Weights of a small transformer language model.
Size: width 192, 6 heads of 64, MLP 512 GeGLU, 7.82M parameters.
Architecture: rotary positions, untied embeddings.
Training: a variant of Adam for these matrices, 160M tokens, 6787 steps.
Each number is 128 + 24 x the weight over its row's rms, rounded and kept within 0 to 255. Layers, rows and columns count from 0. Numbers have three digits each. The size before them is the row's rms in percent of the matrix's.

# layer 2 MLP down, 192x512, rms 0.0839, rows 109-191, columns 256-383
091:124134103125130112145122105108145149144142141152123145125157100133148137126174127141140125130140116083141114130125152121142136143121118050164119163127164074123118117156162133115157127132090171114156107058096097131124138118112171134132113142134133073143093070124152136116112113128127101136140096082142136127111093100084123189142134142147104107135108167161138146149145100133155146164137
084:139154106174161133132110088136147131138098167122153067140094139141112130176099104146156096138138167142126114143111151121120156079105157119132138126098096165149096079160141157069130091133109150102108145132109123101153130126113136150105120081150107137142133119128121131105109115156140127155158105109136130114128158101101147147148131122102088120142127140170106146107094160112120084080135
094:100119142168126144137087118112129190137159124124144141125168106143133127119145147160086135090134118128101120136120101160159139177119105146127122126124126116101122143132113160125149124126124134111170139125108119120054123171150134168144101124115129165102123137107116126178150108103097127142122105168101138142099132171110112128174111091142123096102129132113129152138152144142090197146192
100:132135132129142127141167139190136152152110151151110108207132155136124091099146127157167153152140124157130121109117124126141133120112110115104113082154143111124169118124115165173138124153107128115141103147169101114143113118128119118159090115086137168109131174133112143121120095119080162114094135099101106139107137117138130155121145122137182131129099121126152102137186152108158098104078
100:132129145144123141139138145127166121093083088134123161136165156159119126106100151091121139136121131123119137118139138113133127124103150090166138133112105129138111135137152197117162107143101107106139109103173126133126174103083110145131120144112148117170127154175123111140103181114148112131118127083089154169096115063153135092148170106156149111180112151142145094162172164130125126091153
095:131137141137160129140080121134132133140078086148135148134106120168069140151155146123096114108133110070161090117122080153099119114096146151147154162115098114090093089100128147115150152145141133171106164187183134149137153168121149089138140147125140104135160136163156134125123140095166158151127140143104133121123096146127090152119148118095105097146146105089173168140118134127117127151145
092:162114154152106146106145105155150110100098113100108135095175123147098161142096155093151153087113178150134118130133114124184114118142120150154131140112105172130128104119107109132137138170112118154133087096093101124169137145127102150157125154095142098149117105127153129201153183095165125133116086113146139121145122125119123084140129150094082088158124136092101098149123142132122140122176
095:118100140092105134095154112150108160127067130187146087172121112068140080115142092104174114091156136132125131113118097143130159142164139159140144102122107142124113107131137087142121125161144123112131110102098130140110143151139106118101108102122165125144117130133090111154144149179086087118136162119117133108140113087121137168131149133127115188142121125120176119126115119135181112126126
083:156110122120127137131144122149099114157159108154123092094123074172136120144121170089134127132059147121154090167166129182134169140120127104142110114126100110127156105073156122136137152114089097151171093143115144153120149118110109117116122109161145131141195098129147149127133138166113117142110121116091128093122150043113131134152140119099103125146091126100124121089152142152127098119135
089:160109118106133124144116130118099173128125095060128149141119135124123123114113156131117110113116098093132116174127114112095164123125130120162165160144117136120076113150124104102120125129105131153129138092130109120175143093169129058120155153113162077128163096116144132142135164113150111135159137134127145106114140161125106162133095117139129141115131122138139171181145152106113134115146
099:134067141132120154111075084149132157113127158186132130164119152101125111121119152084131121161111127139112126164138145147101063127140128115109122131142112137153092101141103127170140131142155170120124104136115118151090144086142124159145146145098124109121138122125138164153126072142164115125114163126177098105128122085077095142129120137122149159122110115164116105176161123108114143148132
094:189162157152120156165143127155157143122075180136171156138176110101140146119135126114130140170098114126126144135123124120110134114130095131094129130143158153163155103114127133127134148128131115135128131130184157115166124170121126148138127121125111124129132104136117112112132034139094138119108111119161131134092118180127117133123154128136145132102136133111167131115162127121131122149151
099:105133155129106126106156103146150183122120153127180130174141132129112101099134114139125155136136142136085156128106132120139130162122138122106103136149172128142102153107121123159135141142146141117133088111118140150147106113127099119145074138102163166099088116106093168097129119077095130111147163107142138155104152084144126130095135124099126101108069153119140137125158115125119114102142
088:138112174127117125137132107136112111186102151150109136167093123142089141151113133116128137149146132107144147125122162142130112117114115075113128147148116122108138161137126137137089127150089137147114098060161124121093162148133139062139136118124106107131077157172150118155140129137084133121155152099163129158119121131176131093149114113104123186141113102144110100116107120122133105104155
128:121169104132138109137136106138137102170142103076099174112147132141128103141152162162141123129122160118129136151112127128121148120128132098142173159089098147114158153131125137138129140099109113104122144102119116129117120137143140144136136148118113155185142099107105074108160153117174120145123135110121146138133091153133123135090109181118113139113126184100092087130133121135147096084128
095:114141140092131093122091101127127154097158156150127095122089123108100150128145100127134110127138113139140111105157155107107122139111144178073141102099114102129137123136130174143127134087137124121132117105125138107128093133096105129110109120123074184120088141107144167094153121100164172136058128121121095092097147103135139141098095162108108136127100109088126123121082129155078106112133
097:098132142076139122104135100123148139148099105105161133140115107173091111125101122121087089114145136115116129151134108067133140113085115104135155149132122089135170143164123130107131141158149160108136106169143131120113153111136131120134117080164110148125127177150112141081122083154112129190137118111072098102161115140106112123153160093166179103120111204142118112110105137103133110120125
087:118128159113163069146107143158121140109159135099125119137112161145123144122134102087148091116120139097118129080117168111122133122141135068112145141143119121140120121104138157114166120111169147118103162113119097169124096111127113105139105092073114113126123130148112113115093087175163123157128142124115127141167137143109140126146148168167110158093124133110171149130130147161143160124082
092:125118116111110159132136156152094120104116125138105146120152134157123125099126103123096105138081150137103074126141092122109133112168126116144140111123149127138111120112133135086138096107152099144118158105167136087141097144133129122103146180156129146081087146171116124173148108122135140138142088145155132169103124120139123131132134091143172107148119084095077103148144143087085173119129
084:086123125162127117137121123109152121106111131136158125094117139172098112155150091098148138122143117145146137124146131137135123153127085108094106122143140122129113172177131117155158121131097134102143130121116140189132141123152105146084145123121156137144109155116083128160134129127131117100105155139125142087160160111153124152104129146173127127124159138113167083148140131128126149052137
093:090135145114116110129089118128157149161118134164169125116133147143112091138156144091138113141140086136147140079158157105132104156127126137142146165109122130156124117164143146115100120155110162096132152180140168142103152126136119122108169131179110087121125105139145141099106103116180094133179162156133123150142124145118079121105132186128112160113110166127124146123087117106123119154157
090:122144128110130147144095118135166112082135109181148166134126107155097146131127119160102090133141200131085163142127127106144167110125139117148135135107126123100134128151153119110113129131153131089095140129170173100127131134117104162123136141074092118140138109125084123153158151176134147138101145135117123107134103166150106154182154145118133123113113143077094124106155135131091097141118
087:150099145110096132152151126150110119132118111156127120104099143112136122096142179154167095111124126117143183106120108137142142132152151115078137130138112144094106129049153109166137128126109132153116110069117130129106141127158071108136141131135119137137128105101100124116174096112090083069140076119106123137130121143133126134126121139120148147094130102096141107160114118130113162144108
116:129072148137082109103184117106076112111141096112126149148099183126147070145161129134136115109071138152122115124145144156132056138137144121136160173149167125150112096103145115118154128102088111162144146157148160176155183156124132133118105139130121144130143117100157168163105137150153089087149128105078165151166114114122126144094110134175126139139166142135080120112114097177110089129131
092:113124091139139132130103148186138124120162118146118155115151117133113098114129075095143132177130124167149130123125132106135110128120127153120138155118153145085116178100138139165161118118076127141118119115148143144119151169142113149128121102134099149109140141116167127127166112167152102137091086107091120133159106130114156133166134113115123143148140155084108077165126157140154069149138
094:108137126172150104109095120148132130123161111117129167097126149105126127143103137160132134116115129137122112171123138088119124130100142067151127112096119102131124127130114102154133135123108127101117134153105119141091092083092157142119145108116089069128163142163163117114206105152131144124140153085055108157109137148109110116166117147104150133088088058091078124123115126134110120109113
092:135081150188115119156136138088105138174153121177140125105163135140104140094095129117164089128079141152135160161125141139115109123149105139110147122141162078105194124155160177093131119119082136142126170105134150171108127155136124145115126140157069143129093132142138151138140090130117105105180104117115123140117107147148125129108131109128146110158153116148102118149171165131164131158117
091:159161114084120117191102152165103107117195090092182187114124126142134129108164092159118114144119138125080161123134125101120122135151142145129117084136150123111105115129121076116130112131133102144143160125117150136154138085136138154138147145075142120123143090096129161161115128113096127108129118116138105112119129164115124163137105113128121132102145110145113075151118122157148133159144
085:117160114141133134126132110124145091174156135107126133139102136131121130107105157133160140118142121125133091127121100094144116103114145111125127153108136137100143130133129125090102124131149153133130125107098126135146161135194123123134163126167142123086140145105129137122122085187097103134139120117172155112150093141103128109121136136148106089165105116100129164133131130124136160107128
087:130147131126119107141154102177066110128202162191132127128106121081167097094113086106120172116103144151103133151138124110130135124094110118146134098135140083113093127136116120126153142117106136139143101138149123110109128133086126098136132125185121127095106128088118125095113157104070122113152103115140100086121122081116123106147101192149104156138131147096151096152089121141117083116104
095:098155113107157194135153113145161134104143135090113112152141192139100139127088139123129093102141158115132194129147145158159090118139151116119132138144132138097148130146125135121136172142113152165121128121124089111156118111135131121103134129088128113141122151118133134138145127132158081100104124118152129133116128108122137127149098138139087142157108109176094135132101151108136130119104
090:159125062155127148124122099135134126110167146108193133107167122165123084095138113130121156142115099117175144090112110142161092096124115151115160131124141152152138126144146112150155089091093154177135128148130148112153154125144108101106113144138112156130148081109114146125121128092139121153110126125123167111124116105116107117122120150129139162156159115128097096112092171149119106156127
103:113113120122134142118062120152144119133137104115191164083158121151165131138118131101097131131162137093147141124134117165123097126141136127146137124122116086113140120154118125111130140132151097121150156123083131195156140092093152116104096117133167155193110127111142117167163133074188103117124146127157112104113109105128126114118114099115109094127157119171115067147118128149136137131170
092:079135086108117148147138127138135119149164132116134142120138092152094121115118156116126140123075124108113108140113213082112108139092128087130120095125124105113110124166139115102135129126168111112130114186100101155095113117112122112102144143104117126116136145114164133125126077135117118134119134130139149124119106156142144104154111114176121097138151117124113105155138137144119156132115
098:124117136076138127116114126098105171110103088113111132120129137113130104137123149078145165110105140136171111126143124179131087159130147125084098148131119131111103153139099160155092131104134144103145150105133134129113130132122125105186171134085106141129102121148134141097132141171077141070164155130097104105063144128092131119099105103117153138130121119115151132124138149150127121158064
096:164158134128136119147143127141119108164063111127159111087101120114123109093132129130118109103124117146142142173165148139096142097133117139161137138114098171091119157167115122137118136127133070125108155152147109140153097131148133153135160082157120119162120132119174118162129094114127128110158115103105162120193108095137121117110145119106123123145112146173134164114107140158119107136148
083:121180118134137147135120166133135104103131111135118104133183126155105111135108151148119120104186150142207100133148063106134133120086128171085163116150113182108102139111149119155122141100146120119136061069102137110110115122136121174153118124151092146136152136119119095106125116160097107100097137114143141118117139089121140101095069122184143147127151116124118125118127151104110131137137
096:121132091121138126106154161178072164127109121154121151154107101108153148155112101128104191182136106133104118185119145106175136095141102118126115120145175108142096137096100103148146152149125143119166170153121148151123147161101128129136153099091083121121129130142122116132132128153085137090138104167116122120151111156084135186117111109132148163085142132171135139139152121118133095129117
091:082105116125123134125119135116118122124135144107137137137112118154152125121108141135135109121123141098112149137161120174158156132121110162118165110082152080136090131104150152126116183089169150129098161117128134129154127151106117056148137139118159165130162173132146145094130107105140104109073107142070066103132093126096149110124133112130121101182128117153095168141123149137107137162119
092:125105120104145102109126143131159129118094148181132172122162121128102139109127144101080114084123174141099173104108125077131123117095084090112122130156101168083172117116142117102143109121174155162096106117124119185109103111137088121170114178156157149135120091143108141137155086129127156091151137133118132124078127129165127139124123121106098104155142146132094105133170126106117169128147
093:135125111133132164103148137115108127155130149169122109091114146108075098144117096160192171120111143189145113166127100091147111111123098112101185147145145111104148115136112092138156181131128115170126140071167121139185116111131098152160126120118144101139095172127138143106101111099135091071110117087136114112148115104140119125135101155075180139099144145144120127133135118170123112100170
090:140114115106123096129092143129189125174123152108153153148116131093131148108130122098135114148129096092130117127132115100107106148102127159146111120126152159142110135159109136145164136094160138180134139131115157131114147157128115128164140102173156147108092106164137107144110165103158161102120155135092140138162135167143099140144161118129145101119171148147146146084139142135116112142134
090:151151152146146134165117082137140169106129156180130092139140152087180137114154155122114179120173104159147178120143154137104134117083129138125157137159088157124144124177146107152117146145095099101120116143142111039134108110126102087144137179100107115091104124129122134105145133119141146108115130118122093090122133187125116145095124157168174149108157166078176117136129086140138144128133
089:085162098134144124084120116138131152159126076123130165128074133102087148146105146123106095086130131108067118138165124143126119147145160141105116125079095135167139129150103094147113114107140155159104091133105142114121105122131113131143124124090148128148153113116113123146139114162118135138154129143110121113110129124116107125170139130078096117117123122173190179152135143113163163114139
109:112123162114096096135178114121124157119121123113142122128112173120148176105131083135127128145143085137092147089134152128071120131152141152115111095107134127145106138127147138117124097083094129116169152129102116087132115046110133145123119117132087155137099142064148140135136112146080138112133143133142174147103131117140159098109100164172073174146118151144144129100145161140137145161108
088:159126098113127090113126105090147088127088124125199116119118147138192120098173110127111129158166154112106122117139144129147129134136123134108129131108162124180086083134138109116148120177155087141104155110153103130122120113145119095120123138158165138120089121098100167106154104123156136099094171153150153139132110138184114119141140122117150104141165149079172117138169099124128177147141
093:119080150138096104168150144128178136148123142158132108120117119149125086144135109165168104100122150111125103100135159107105118149108107132121131133106121085143131134151170092104113129165139172151179087134151129109116132155158175148127122161156159124146147131130160111116066126116096110121118104107147138119086123097105118146113167140160128092159089126129110124141112132110143109150148
096:121152129110151148088108096187109098113095121154109129182167086114096120144110138130127140121171116146078087136137131096162169125114124096152132143103122146142132145158136148128110162135120167119138105140128144162104115169112123144179162113105132136126122177165141131152088128148108139135116127167169100114080149150161178114174107142157139117171070135144141115147125143111130111160050
091:105121114198125148106110162169123121121143095127164092110119133164115113070097168199102174109138124108113115120131142140134133151136117117117128125130129142098097099175118162139122144125096171162156098117102165161168099144168145098100148079131088143130187137133134138148153123110117137096148131136144164123140111128133149091154097107132100100130114098150120100141100113103105139135133
097:162145124183160144128106113096170092112130158114156154068117137132112115118118130133123138143182127140112139132146161141135135096151130123162143115163126144133137158143116149085129122170117097111098166111134132121160142108170140140178118112121096125113117141099151100125160110169081106124136108126095095125111149147136072150159127118128129138127122160145075138093084140147128124167122
153:123140130116187158094096163156103148145108163129172100149145105121096129095134122151114132145131118151101146105143111118124158152146146130045100127133120092129194129146130139122148135144124161121158104078107134137116093120106131111097133112100074140120094142142093133113153088122131124026142125139124139112114110106145126133125149129109132147116094104116172098092185124117141140121134
097:144121097154126188132123121155046159081090111134126131145161170156110153140115118088114130092133137105151150100112151084141115150131120079092142118142105143147138112122123123148112107080096110111117117170152116155120079139103124120092173139068141116100132148113088107119085138108099114107115108126144136124138114156119098176175128127132117142115153086097110118165155116136101171145115
092:132117145135090084099174079159122149135146159138124117166118099132125116145138152084156088146152107136153148167123106123111119115085101142125130113109162107085072148146122090167130085125180108141171109139096116087142131109153123170164103157102123164116172122118174116113139139117156122128114138108096131110115127125081130119090107174138144154114162097152125123119099125109147134165078
090:187146099113130104124120105104094128122147129155146137110176080128137110141107162151169080142123134096174088137129098138120110108091138189180109135121136141156141116118121172154126111094085093118118118231162119119078165076145120139151118143149115140147103167155150130133135107157121107161134102062154116145151144086150142119165119071115143100139133071118127161131077125130133116134088
087:130132148146133130140074155137090123173093121115112086115121133146115136132137110146117131131149123118153114114136115165160105145112137156097134117139129130148140105107093132124115137094121131136144136061108151139112128103128153134136155162170112098140084106129113112113143152153120171136142128124154136120131147158113062151119108147104124101113133115102152115128127146102060142111118
092:134105159142134066154100139154162137083120156169148073158102119080144150156115112112091136110108145076121127145107155105109145139178126106118141094080100153097161113119169102139106095150128145125109095105148080145142066110085149161118145114127125127116092127124178154116143144114145136134120136135132159148105159113137128117118100117154166139100119139107093143100130120112150133119157
090:119064112100131105138120139079127140093132099117130106122147122127087148105124107145158085129138153124144144094128109112139153130126144126173117128130136129164071127104135113137140169148151108096075177108143090139136159108110106151080084120112118106117104146173167137156139153104125152121100130141110141121148112117116116122156114119152154149090105111147129162135128127126128118136112
099:132110128120103105154131148114114107150094103113082120079123157133112147135133116134126082134118132153124143113128100128151140084112108168120119157104119150128085119156146115137067143109110128108093146136125134132168161155117143162104143134132157116113172133107115128144152112143112131114139125122129125131108133115112146134134107094134152152113136147062161123100115111116171139116077
091:156127120136196131102086168096094088156125078075124147133176179108131162153113108117080122123135091102170131092130113139130151098126135159122118140144153100090144126139114136113159138120088142135130144192106106124131127119099114119122106119141111137150126125150112177115110137159165121159125114111126176137056099115107163107144112160164162161134139133126128146113172120101166161122115
091:120141114156152093100161111193164099130083134087117102139141060139127110149149140114183073074154156130117125144139122134142106150119162057111125151094165106115175126150104152107159114131093134092128029127098151124136122117113141118121106145148117121114142142090151075154094111142168121125139120098144141174118147071194114135155132151139107117179112147159169142124108123141113103128093
091:136118086165143087133130114100118118117149099109145158133156181140148121150132114121072096121105135146132131095151102107134140090140101153128133094139097165175126123116100154070153118117101113152122119134112138099120146125135124116110126157090156127082144099148105114168103147108105146136167080132109125134121119037153173123143142116144106121142142078131159124127120151123133110165110
091:114127103136130117132125145131145153132169143104137146181160149115133145132155119108126094141154119121126132096134133117141148104129161164139116117115126167107109125095141148118160159129176110130104100133115180116145127154140109117128088122146122183147131141109098103162124103167115120104087083125121142171138141109151174121179137153110120077112121099141106140133097120134122138160104
090:115111157132119149118158161165205105141128124111137101092094157105117134074095121103130123136124106142119116133142105137130121140109097098101117131067141096134178122140112151126139135112081179126153113098116127108168100100098127127149098110136102128132094153148091137166097136160089127125120117113116153089122136142116167151093133157081095130118148108133102122129132102109125130126123
092:178152084109137096153097122113107126116153126161151152081145123142084121135160159162103154082116107127104108144121131147158116114147117113123120133157119089113148126130131140149146114117122140129124127107192129139146142128129147119124079113126153173097119114116124196120126124126171112104143085128134124133142149097108089110082099143115157101121139141106158109105157083150095148134113
096:200124121131149123167134123082128053092100145121113136153114130153115114151095141136132169187100118154087110112100061147124075112152121126128146100154100122133140141093130126163182146126126148147144131139131096113154090127171114158132121116163129148127153126134121088136122091156111125142145081081122161155132105106137122132119136128091124118150132092152135134110128170100147125133138
090:100100136118149161125114108159146104144185077104102145139094100160149134159102132123138184089109170140098135152169110137144158114154172120116088129154146154113129147152124114119106144118105143118136134127106120149156136140110136095120099106107126129131075149150165149139078148165123123124165151109123103109146159129115117133096127123143113129135125110152093104110137147133075125128121
091:147134095084122133138120176144127124133087143127128132150139151121120126203121085089110163123177141103102122163158132141142130132118176138108139109102102146125120135113148099122182145129141124137128104109168156157081120149135141158158110108092143125117110142118159094136151208129123150118133109146196139160132135115117126112126106123076079117122143137159144092138097129093146152138102
097:124139115166134140122124148132131102117094130159153117118134144122144086110129122086167129155108086122089125163137104136164135114144122102119101163094146109164168143132116123117129126162125147129139163154182136099114154176177159148129122185126089151137136128133156111085150146164125120138139110137153109124132131120135082105127128077130123142089125140164108151110088128125128111137127
090:134096123135123122128146122110108123106161129166143091080152167118103130144137145149149117179111137104121108143113108141138162126127122093151107112152095137099106142106083158101096135147144099116147101131176137129154183132117124124144154133117127136087151178112141098142122130117162120152148127160113135115126150092089092164148154117120117150124137110142107157104097148117119141132135
094:150144141120124140157103115125177128119141171137108130145130146107130172105126124145129143101150096125170171155108182156148147119169079152132127137128123127133100128096134152104132128106152170098109140118179114091122127120112136112136152133126094106115148108159057129118135104157096178154118107119163132122108137182124141105127169101082172122174074128122098132069158148078094153120133
094:153106133143139126148121124111145118132150097129098106126127149131103134142119107117089117127143124115127145184154116111147154136102166084157152109153124195120085163143177116117117113132120124146164133108141103131107149110115113150156190187115100083104104099147112113128139161105112118165127118118156113141092142128138148148114113107150142073088140140110181132133150129151098145129117
097:148123134126150126151133166116137157151113110132065153123143132106117090142128154077160098130107126152128137125092127132104172163111113115101144164101132187145153128085143143128096146123135076110145053132149130134124152153113141116113147151062154124124160119118080137103124133166151108114113161087135146168113159122186105145124099108114113100169144154117128147149135110182140067136142
091:128100086144117105114143136126143128145102141104126124113150147100095120154153125106119145135147130148161115117106126163155113136124093121126153151101113120162076106124113107124101141145109085175085135144145180145134164116142139151141150117095109128172121112128120148123108159131153088075097135095105182138135167125103114143105143159102147119127136138106104127154125144167142088135102
093:132099137126098153142152110137183103102139100130133161138137127119112125135083123118147118138122129135130139100150172163127083148128136116162116122134104110151114136090109113097143160150118119122110093141112162143104109137099130143152119136168137124124144152152134097107149144145167176160113111132125126175122136122115132139157140132117147142161090173055127105104116138117096113123085
097:145137118170171108124098097181145152092114100106130128139098108156148156129146126158082092088105119156130153150133112136157157120128142121099134098118113115061118112110141127122152107134135127104156111093130129151149130134120094113120111151071048166143134082120156136106168127111116136093139134134126153126097099183104123122136098140086149136074103188097108118148147116135087130155127
095:100106108169088141088130204101160127134142153140162131124164145128166065133138154115112138116112108125133122126119149124165114102153094169119153115131116127117126127119146085170115121136104108132104167084142084126149152149148089116134108130111129131175101117103118128148137113099129067099087082158104129137139127109082124102083153121098149112165134111105140152133161145130160120157153
116:108140111137113135127125144135121165136111153119102114171106119080124130125120150131147165142168099150121147118137183150106133145150108107123145133133146129128112143155149073164099150125113135157135117145165126152133112153128098164139099099081087131118138140107104157115108092162147132119092165109099112123121127136130141147118138152129146150121083098156166144161168138129140106113146
089:133115122125104208101144128135124104118113110161133087138115127111184146148092141073147144134084137140100126152121109123137129137144081162125143109110115132125146104110133159114130155087061185120089103166175121107103139155127119153107131151132093125094167122166147138111119143145111103105131154142087132143129112127095118135102106089120142080134138142131136093137131124094077153126146
104:148098138113116084152140107096103127113127089164126098151133149083140127110141122118097120112107117108123134110121155130126133135112090115165108112141149165113102134136106126167114096104080123122110110126161143102128150169121109122160110103105137133114116126109155124118078096116124107112121156130197144136157161124124178122121105133151137183145131180106094123161120102138121115120099
192:127116122142170110115124083113130112132122126145143116118133150096125115118128145140131138138150142118119116152017148116132121129151101132139106110118141128125110100122141134191139141125181125140132127126106118139084149095127049134095130123153140141141147138100134130095138123122122133155114112104074157141113102114147107128103089116173134107119122130120115120160110144137101141137137
092:133099114168090126131142116111156133182040113130153131103165138154093146137145149143099145172173102122142113125120119123121144143110151157137147118109121167158157135114131132161133143100153107151111156114158171124138125159126109130165113145176151153146166164089173128146107122152142143123110141148140118096112107130102130150095150125148122132125091149107148153139136126140127164159120
088:129101124088107105125119124103119131150115101095148129090133124153108113141135115133096159139130150105088081128113129134108149094115165134115161146137112099189151117141115199112105081160148130130144138126101136117143135107126148145124181125115150107113128145116156135096152122086132114137141116139161134130146136104099092164137095147125131116122112060136113132116126135090107143144135
091:167131134151106110098118100122108154119165112128130069133133130111126102077171109124158136163130119154113182152139064108145156125155141083136145164151134101155149119134122107179157098142146127112158123140118111140142122116142110125114134148107149142129118101138117118146177121127134118131160135151140108117117120121126128147106197136082130063111102120109146104118144132164129138133175